python train.py --vocab_size=2048 --activation="swiglu" --norm_place="pre" --rope_base=10000.0 --qk_norm=false --init_std_o=0.00543 --lr_head=0.00914 --warmup_steps=200 --decay_fraction=0.812 --final_lr_fraction=0.05 --dataset="wikipedia_en"
Each number is 128 + 32 x the weight over its row's rms, rounded and kept within 0 to 255. Layers, rows and columns count from 0. Numbers have three digits each. The size before them is the row's rms in percent of the matrix's.

# layer 13 attention query, 128x128, rms 0.0519, rows 0-16,64-80, columns 0-127
035:107157157131111107083151102141098122154094100082121152134168104190115112118128078090105109089088181167153113135109128121139126109068146098182102132133112162080117093106150135138149140092135119123145164098107153066139100157131166140078156145136116113165128160099196165138198112129080119127106128146156189171135177140109176037139085110216123105140059149119140150136171134171087173063108
029:151099134136109141054151111093182158195090121168148089125178161072113132200159141106145077102110091111062105102172114106123136102094121087097086107158140137146071141133152161144136100152145173047125124109200147123170089121116111157190177081090122154137164124201181106137110144123133127121133207111127072120110107163127150126124137088131149107147137118136083172136149138112117177128176
044:182105105139121147131171155113150138138111139158123093172077166040101054157149174178133156164118120061121146195150139116107115120158107135069163087149148111102125189179112135145092169136139151174105168131158119094123178127109078112134093105141150195105127040144176139144104136143129168118116121125110117129098179174159087155127186116105122185125148125161189121131111136178173126166130
040:128146070111162113149144136142119128129186135138109163109104148077154078115097113169150139233110138080155117163132115137129104127164108138124134137152120149194189136128093065137124113112154102155203164097085108125087172132165126108068110154121126124075068108090079179090186123113142145166134111110114141147132151110116131154102124168098183149093073150126238110110115136179140094092137
064:147112135160118105127108118116094152174093143077115139131116106149106134131133114126101128111089175164110112122106108062115134122112151128120093122101111125191062080119170138113154089134130109072044151125144135154197101115159095161126193073173159137185137171184149116150113134113153163143188106193086175068093091214101168095090154106171149120143103134143068172121159093137100107112130
058:160148111163116178124127143148150104112120197158164177134129127105157134188131229150155106177137158139109083162160107071108135131182153139164099098108125103075134173155109142094121117167138155144147167187124142164106190148178146139141143129146143193176151115142112158107102058132138196142104143136161083151128130202098134188125152101137099135090136162124166148076082124148187116164160
044:163084126117145142107099134126099220195152091101083061202148153111091132149150131054129110165176145071156186144136213132127109095144138154149110091109141125141140100148112123142078090160096115097164125149157126141086137137113116144162127111046094113096142140120166115149176159113155098085079175123151114125118146164125108126133128172055131139153109098115171120139182054142116170130113
050:161116168174087136144212132147142152121072122141111112101074142117081129181073124164135165183104108096087073159140122163106157138164128188092136076186167069149157152123117157070066086091116123138107124109151058190139130143171078088150136134142163132084099114134095134098188149155113166108152110080099098090123130158135114119144163127150176192107146124143103148141141151113151075121120
075:104110113123106099149133111147118039100122125126151168112097105088202171143146112183139139121137134169103089069138107112152154169155095096098134140145081148128091185135090112125168153123146147156093142115092122124143110100179089093150093166226172125129107150145058149106049127107091133150162113220093175149087110068164164103168144092146108121128145104137097119125103173169142116119103
067:110116101090179133153088084099118105114186118155165125103197155144153119131158111067097069074166145138161159106131152118130108115139144101166117174104083167156077084152157109141160118159132118138184146165104173080051161135116185178122159106093114115147127171085117118134107159127152098136083107152134162119088160165046118090113118121059120066169110120171140107103109103164093171169138
079:168084144159079124116139131142155138166120127128153137121133140081147154140127136170140183166132177163056099094132157085147178149128124109116128106173085094088033197166103122105135147174115163132065126116098094153171106147185067122156137122160149118144125153151049179117088100087077101132184147141116132176069128109154108120188163143143092159104117104116095122126111072140111138069148
073:169099131084153140183116127141104084088134118158120149065130125062139115124115140130124088127155140121150092144153115078093141148165063152104151190157169160162120116121119048121147116137126113169157121135125164099057187133096160138102143127161103106162122118048106127110166189150136114160111050148119194143061185119119081130183122122062086166136088108136177131094095138140132146150097
096:157117150133136145182117165101086133108115198174162153136074158073120120123156121155161134126092101167159103143192118116113136163174086141122149188137233170163194070165123124090151118123106102153056121126139114126111122099157092103102095194136117133169100111045149105074125127128141138146146115214102135141141128137155119135106145096117081146129167090087147139094098152106137086147086
081:088148091113127134142112112140140123065104116129129080124100084090110138135109174126099159051173079036225126123157132144179110150154100135096154151173109141094228084156129111141090120117101184136170129106147182081138149139133158106142067145109100101080100141115131146105134149124096133094113122101144116119088215078129093142158131121102115098166097110180158103126113135128163159096106
084:105126129075085093136140122136151105179169120095096121092134099128163147133159139153130134189127158121147130144082093171114117139126048156067102111157097087186092204105084103191067087108141116142143096119131131125110129122112103112105148146133106108096135148165124118070130076158136102111097139138125208085087162097180104106140158150088127138144137159204147158143107096120190192164053
096:116161134069151124145141158141142084139109152197158133145092186147138108143171081089150100115097100162120164082133044152127097120188090135121139124115208131167157114123117156121148113122171096118120129123135095141085105125143129086090168162139118155149145099085132083101127112161153144188126104184098108131189049104199180089091122145170122169096179117129084116150123182077157139143081
102:158047121067129135136133145161104108114098104157139170105127110065123164161110138156112063138165090168150120168149125122119162156135097106147135099179083104102124121107097157113166099096111112091140129108185099115176129147117146098129049165175105111152116138114193155122123176103131116150113135102171037101095131151109121179187129050152077154119082148109117105109163142138111116184211
134:140079136185083146142143137123100149162156155150158117117112098107112076146141110083093069140108123141108147169117119155145132187085134131171149130118144101131131095100130083066083129139192155125064165128087182128143181129152112133169137207141143087158168153158199130111122140128196109156119105166192079103108187149138172111161106128136074142132169140093148097182188132078115161165159
109:144157163127142134058133115133119104099123146132130094138124068063065142184165191147147147135144162116084108199092163125142138107083119126121106130164142123130146160089127112134035113162190219117141178147104146113147145103059104107180210088132139134100096098216115110142089092109101142096116148139140159107148147119160119168182142146123098155141114114137085149114114152142096112090119
118:184117110128136101093158168055137115111092114128140129113050143145156213132120149130114153100142126103091070159149116181102166042186129118077135101095093078167131121138109157135100134118094127150156128120111055101097066116059096142099136101069109151129121155122152167128133065176102157102141112088072159175117123114142082089103180092144151176138116138091117167110097148142135129095115
109:090095155119117096113107123105162094147164092134102214122162158155107132168125144168155104147102097165185080081077109174102127106175072118082120092157084146114124113179126109106130172084106130114119068113136095148179117132087156070100139082143172181127167115124093101083148120124064094149095100157077118169118131088155100093107165150093164141113108177158129101168108166130167090191153
118:121080094153154148118118072164109162167073161115137114191135123154151138104067118133108110122112118142179194174066170148156086181158126141128124098127175154094115103122122135166131117106119159085103115164081151067147173166196130085187154116126145139154168132149062123085126162049158121179094103082141157114119163100135071111120101068142125132140136151045116141114121140142139141118079
120:133083137162085066119138172137081179077110118133144087167173162153133139142102128119153179151172123148144176151136113164131196099140174160110147166082187161127148063089175150134144110123169151112112125146111116177140136136128125165074123131095152101125160160124131166078178152106093127102187194078158105148135183137090131160097135109139195184142087169148139126092129055145170098103120
121:147130155117126092117077133101143125132147049035153137088115126140147208129106161146161151140097131125161093059133133142163142063146152088118067101139084100147080146171154140097116150090116136098194162114176116103207093145121140107111128105094089155158133159091144138133140123152109093100096150061166166154186095115128075150108165171129172148188104128108110152125109120178090109142154
124:125133122076153155183086180084157137183148083044098146109150128131088184115121132146114161131083155088098072129171095111124079142170094124105114094145186111123150156152121100110123131123098114127171152132171082087211126145123075102110120128165160119122138082128105079139124105152111150154089144178085094151122040148167151115202085151120110178092132159074139152127142154135150154163099
104:124100112110091129182071122191182106092158133156134128079089092117182131142125125165175060153143133100100131100161124099115180134121063119137148125102094149074115160124150117128118156101164194146073141120112144065120129132164092059143120136185116142132126112130137156090148128092166214151120123147127093050121111089116094155166160139099096129107131149066195150168159159127148119196128
107:146123082135133161131106129148131061089134144110101147123118142124156146107101118107095098131150130192161135150157142116190089168111116052174150176132143102093157106129162124166183148113159138096084139110100134192084152168182157149103137160108120123148151145144191148141066138120157188103159086138122135076142097101133154118111093012082104142133146108097065059115128183074124101129130
109:169140125131134115086133073133161138071115131167125077145118117102152136120084161124112181125177148122095137146115138105159103130089116172219153121157165142080111134112119151147126125171094108118066101107143145179143143177150092145105119084095094151107135146128141206129080113114125127049167150106123062077114152068105113201110183108048125109156141137160109145151047162128156104096114
100:102128114095184070120177130102199078100129113164152136059119078160136152193159159114115088103119185148123093104072121129088153149167201130113121107139099079148125137127110156129193121155132102110089109124136133112088111107127099127127130151099099162095108139181144188128091093077133168110098096149133171140121110126087138117124129058105161162100100152157090141160060087092153159218136
105:164151149141143126182125136175060144030126151116129054142133162130120115062143105118121159146129113179128112107091116140103205155217194118169143156167179162139138133108119127136157134111167165112100095140130179138086136176207138123113151152147110097099137148110180115171190171128149152064139118123184163139167130125086085150125136132144161153108125120138167132111174138136188130131105
093:120157115152163086164114189098144143120112103071134076097152094145094125099142134143160144065162091106097136100118089141169119151125164131110090100172103148113167129091170129078124113103106085176078093140155153149191097154052094066118061090156100093100071144161143124136158158060065135172104152062150168119147101128127105173119124155135164141134116076118087176153151144106104147121102
095:143117098130141129123111109040125178123095112158110132101172197140142156188085186153126128140134201093104086157173144122166128124106158086149142142153118125149076168124168105123159164099160124118125118091112152126155104115070200174145087099105084116117144130089066143168129094129083075127119215118086163150145111168168116169120138120132114082137138143111082171103099142186084090100083
108:151151105112097125167141126178131110161133141107149123091071189057154159128129133122115047157115182105226181132179137116156108137141098148110062115154113097083079115140132156075148114135158101093144149106153119144151148122135087068135082145129168125077069080181152064090131115125158131178127065124101123161113121136162101120140137127181122144104161151095097127144172137150161114200115
096:159104102118128145122123159126148104169133077127073154151182135089150091102098069159184087070158130111106086126072082147140083160149084143154141121116095133110149090136130184163066089122163148161186169101088147088145159162170144115102133152108136180179057108097143098158165152137122124136196134092182168079148109066163099155130077155102081142135119107066154129088122138119116132130142
# layer 13 attention key, 64x128, rms 0.0581, rows 0-16, columns 0-127
088:090150057111146170139108091147163083177124125101144193143127145146142164137119121100072117101126101176102134046118124107117069160137097141096116128174115094137136112099127138075224103129208075133098076155173147084096167125143188170152118182149089121166113086137125100132133155073179160175138118095115087123145091175146136153124127105133101153083152133112141105168156099125092166154121
086:108088119117145195108085125168110153153141137094147133105088062144110098087115118138060085080133207125076096154152131131100107151144099154103145134153121091108139143137105130067123108156180185140107157151122142102105134132181150166198125172128157117104119051202101100099070176145129153159118083132117130136087120134159169125124105085149084187125130059105084119162196093112140146124122
078:120088176141103098165110200142144142106147170129124117104103099104102111135134120112119139138110175105132096181180133065152133110134117158165162140139111147128120166127135150155101083111151165168151130171086140147125154130169025106156163091123176177088137134182043156103100112115100057109162073158147172140076097143137090072135171166226143127160089128154103133102118125145150105157130
088:162113158125106120119107138090171127109115132162103033063101170105183150122140099141157093170171181091089087151122119088088188101148168106104116100111115115134100180124116188123137162162117118136174152128083109061164064111112079090064154077109130109088137142085137154079104117158120073125152097144088149055098104111139057160132135093121118108136107143133121172087116146128149099160105
092:116138094093165129140139151121144081142146088131118139108123155144105195092143090127098154169160163159091159058091142098085139157096126096143060070102153107116120140098092148123209091176163086109133067158144142110123119125122170153088173146120081099142139129100162147109160137056099145132144083180140098065129101131138118154115141096091146112109136154089025079162162063123100106137112
092:156079098167132173114120051178105187177095120145062090189150110143072073108136123119127149155119153120213144204164151124169091132131128083149107150138119145112149172169131113151138096115077179049125148134189159051167127124159140117167146133128114172090123080155129117137124186125160127127117073106158178123115104120161170131154099138178128151112152117123138097155164147107145144117134
084:135167215143069147068097139106133150079105141146108133130089119142104105126122180138137119115115166117147129166146143115136186124111152048142114174158153119138144119146121113220084112084077228129124135160053095179141114141109072120129126096168209120116157126176122138090124102117086136097116163123129151131135125117139176135139225187171150125167097138146130127115122119104138120098136
096:193145147143105107133125141126152167121056131176129074185061136090128157148116105090114225115112102169102142148105131120160138066090117111183113116100138154128173146114137141103100168145144140068143101147144127081160142156129111130139116102153135155080164184124142107125156166140127100079077153075175115170162159150100089128103183138112125184191074172135158113117119196141131101095072
079:161162106099138176125099086106111160158063124129106151137113129201137098125086149116132103141103151130179114142086165117094049139143164110126103130117145122158137091133150162129137081120178038131149087135129104136176147093063148085156182122124130154124152096137127179114128144096083081147156124116117082130147106191130090087094103128150069112135068167114176133156122194206102143197112
097:170122103163148125131108130150098121103132112174239165161092124107125154099151157115082135128115105101098211075082106141140115164052135168132181109133087158122117106147107174132139085212170068118101125110129153125132140168098098090123128121102052142132107121115141172104168112077098165177127123129133117127096166108090105101135082113080108116094129139172161109175162112146074141180095
091:171093203161117164096137110144091128133151155145119082121140102122127128148092107096149084168116141074109181166140134091154129090149165143100089077110135122083102131132151076106077102106083172076168145142137100129167129159100114140156159071159218145112124138151084091161172182146096147100122107188115198151118070101109131117164143183175132168146114125104143092072156118095182163099150
090:117126139179120106126106133148111172185135138126130138056132100117133126121091104090077065096083152085130050136159159135155135169162098107120174187203120091101106139149137148116086099112061131188125130094076180122088100143173105109116107073081116145112071174121111138129090105125122037149150075143058108134120143104156065111125127130148064152132134131150129119139078130103120109145155
090:089091169065135133137159183099136137173095152125067183194161109116135140098110155141118135127106110134150148164166137151143129121090131094149143124118209102157200177097098104119135112162097126103157183185107148113105176071140092112102126146125157189114162124114144150173119071202148090099122127096172179088144093111121143157153108140121168107161151119146087112048097130142118069084097
093:175116149081113119122144082087137143036116164183135087099126163028154141106130147126141162125133076116128111111188085085126152122117104112088195123183119119113084164173109157135139111117090110120089080130130072123116134148096120171160127149133172135159054146111109150122128152130157115121133057102115136199106124116102142092139136189182134127101084080115129110156094122073132075137071
093:102136144126107127090054126122128189103146160132124133103170092136135102138088178176165106065103114139144104130157068132127119091178125161043171099143139118118078162152106153221111158144140122149156170105085157101121155127174160129132103125104160138159074135113165183099094208133140080066088125094162118129165162145112118100085099109140134171125107145088172173105123142187157140085130
099:159105121134140142153110089104128084130130117104105205102171151116099118145109140143092034087083088121167118151122124135104105204086125162105178121122125049160106172132126101155171130100087051195113136164060184118100178091153122124047136190077136166121124123129122115167098152164127097161157122132124132096121145085167085115115132081137149099107149102128114111125067145162099132125121
092:095100173153094174132084162161114121134122164109184118106103116116121133190118119189091084096123108164037111146150120093181140160150160100128158176118184136136112101140145128075135131132097086176130138110127152128121115087121078146147083175056179130131086133121132163121120078163162146096147170177108056179153124137154149110080085129113124153157144110133203105130084212157108118145121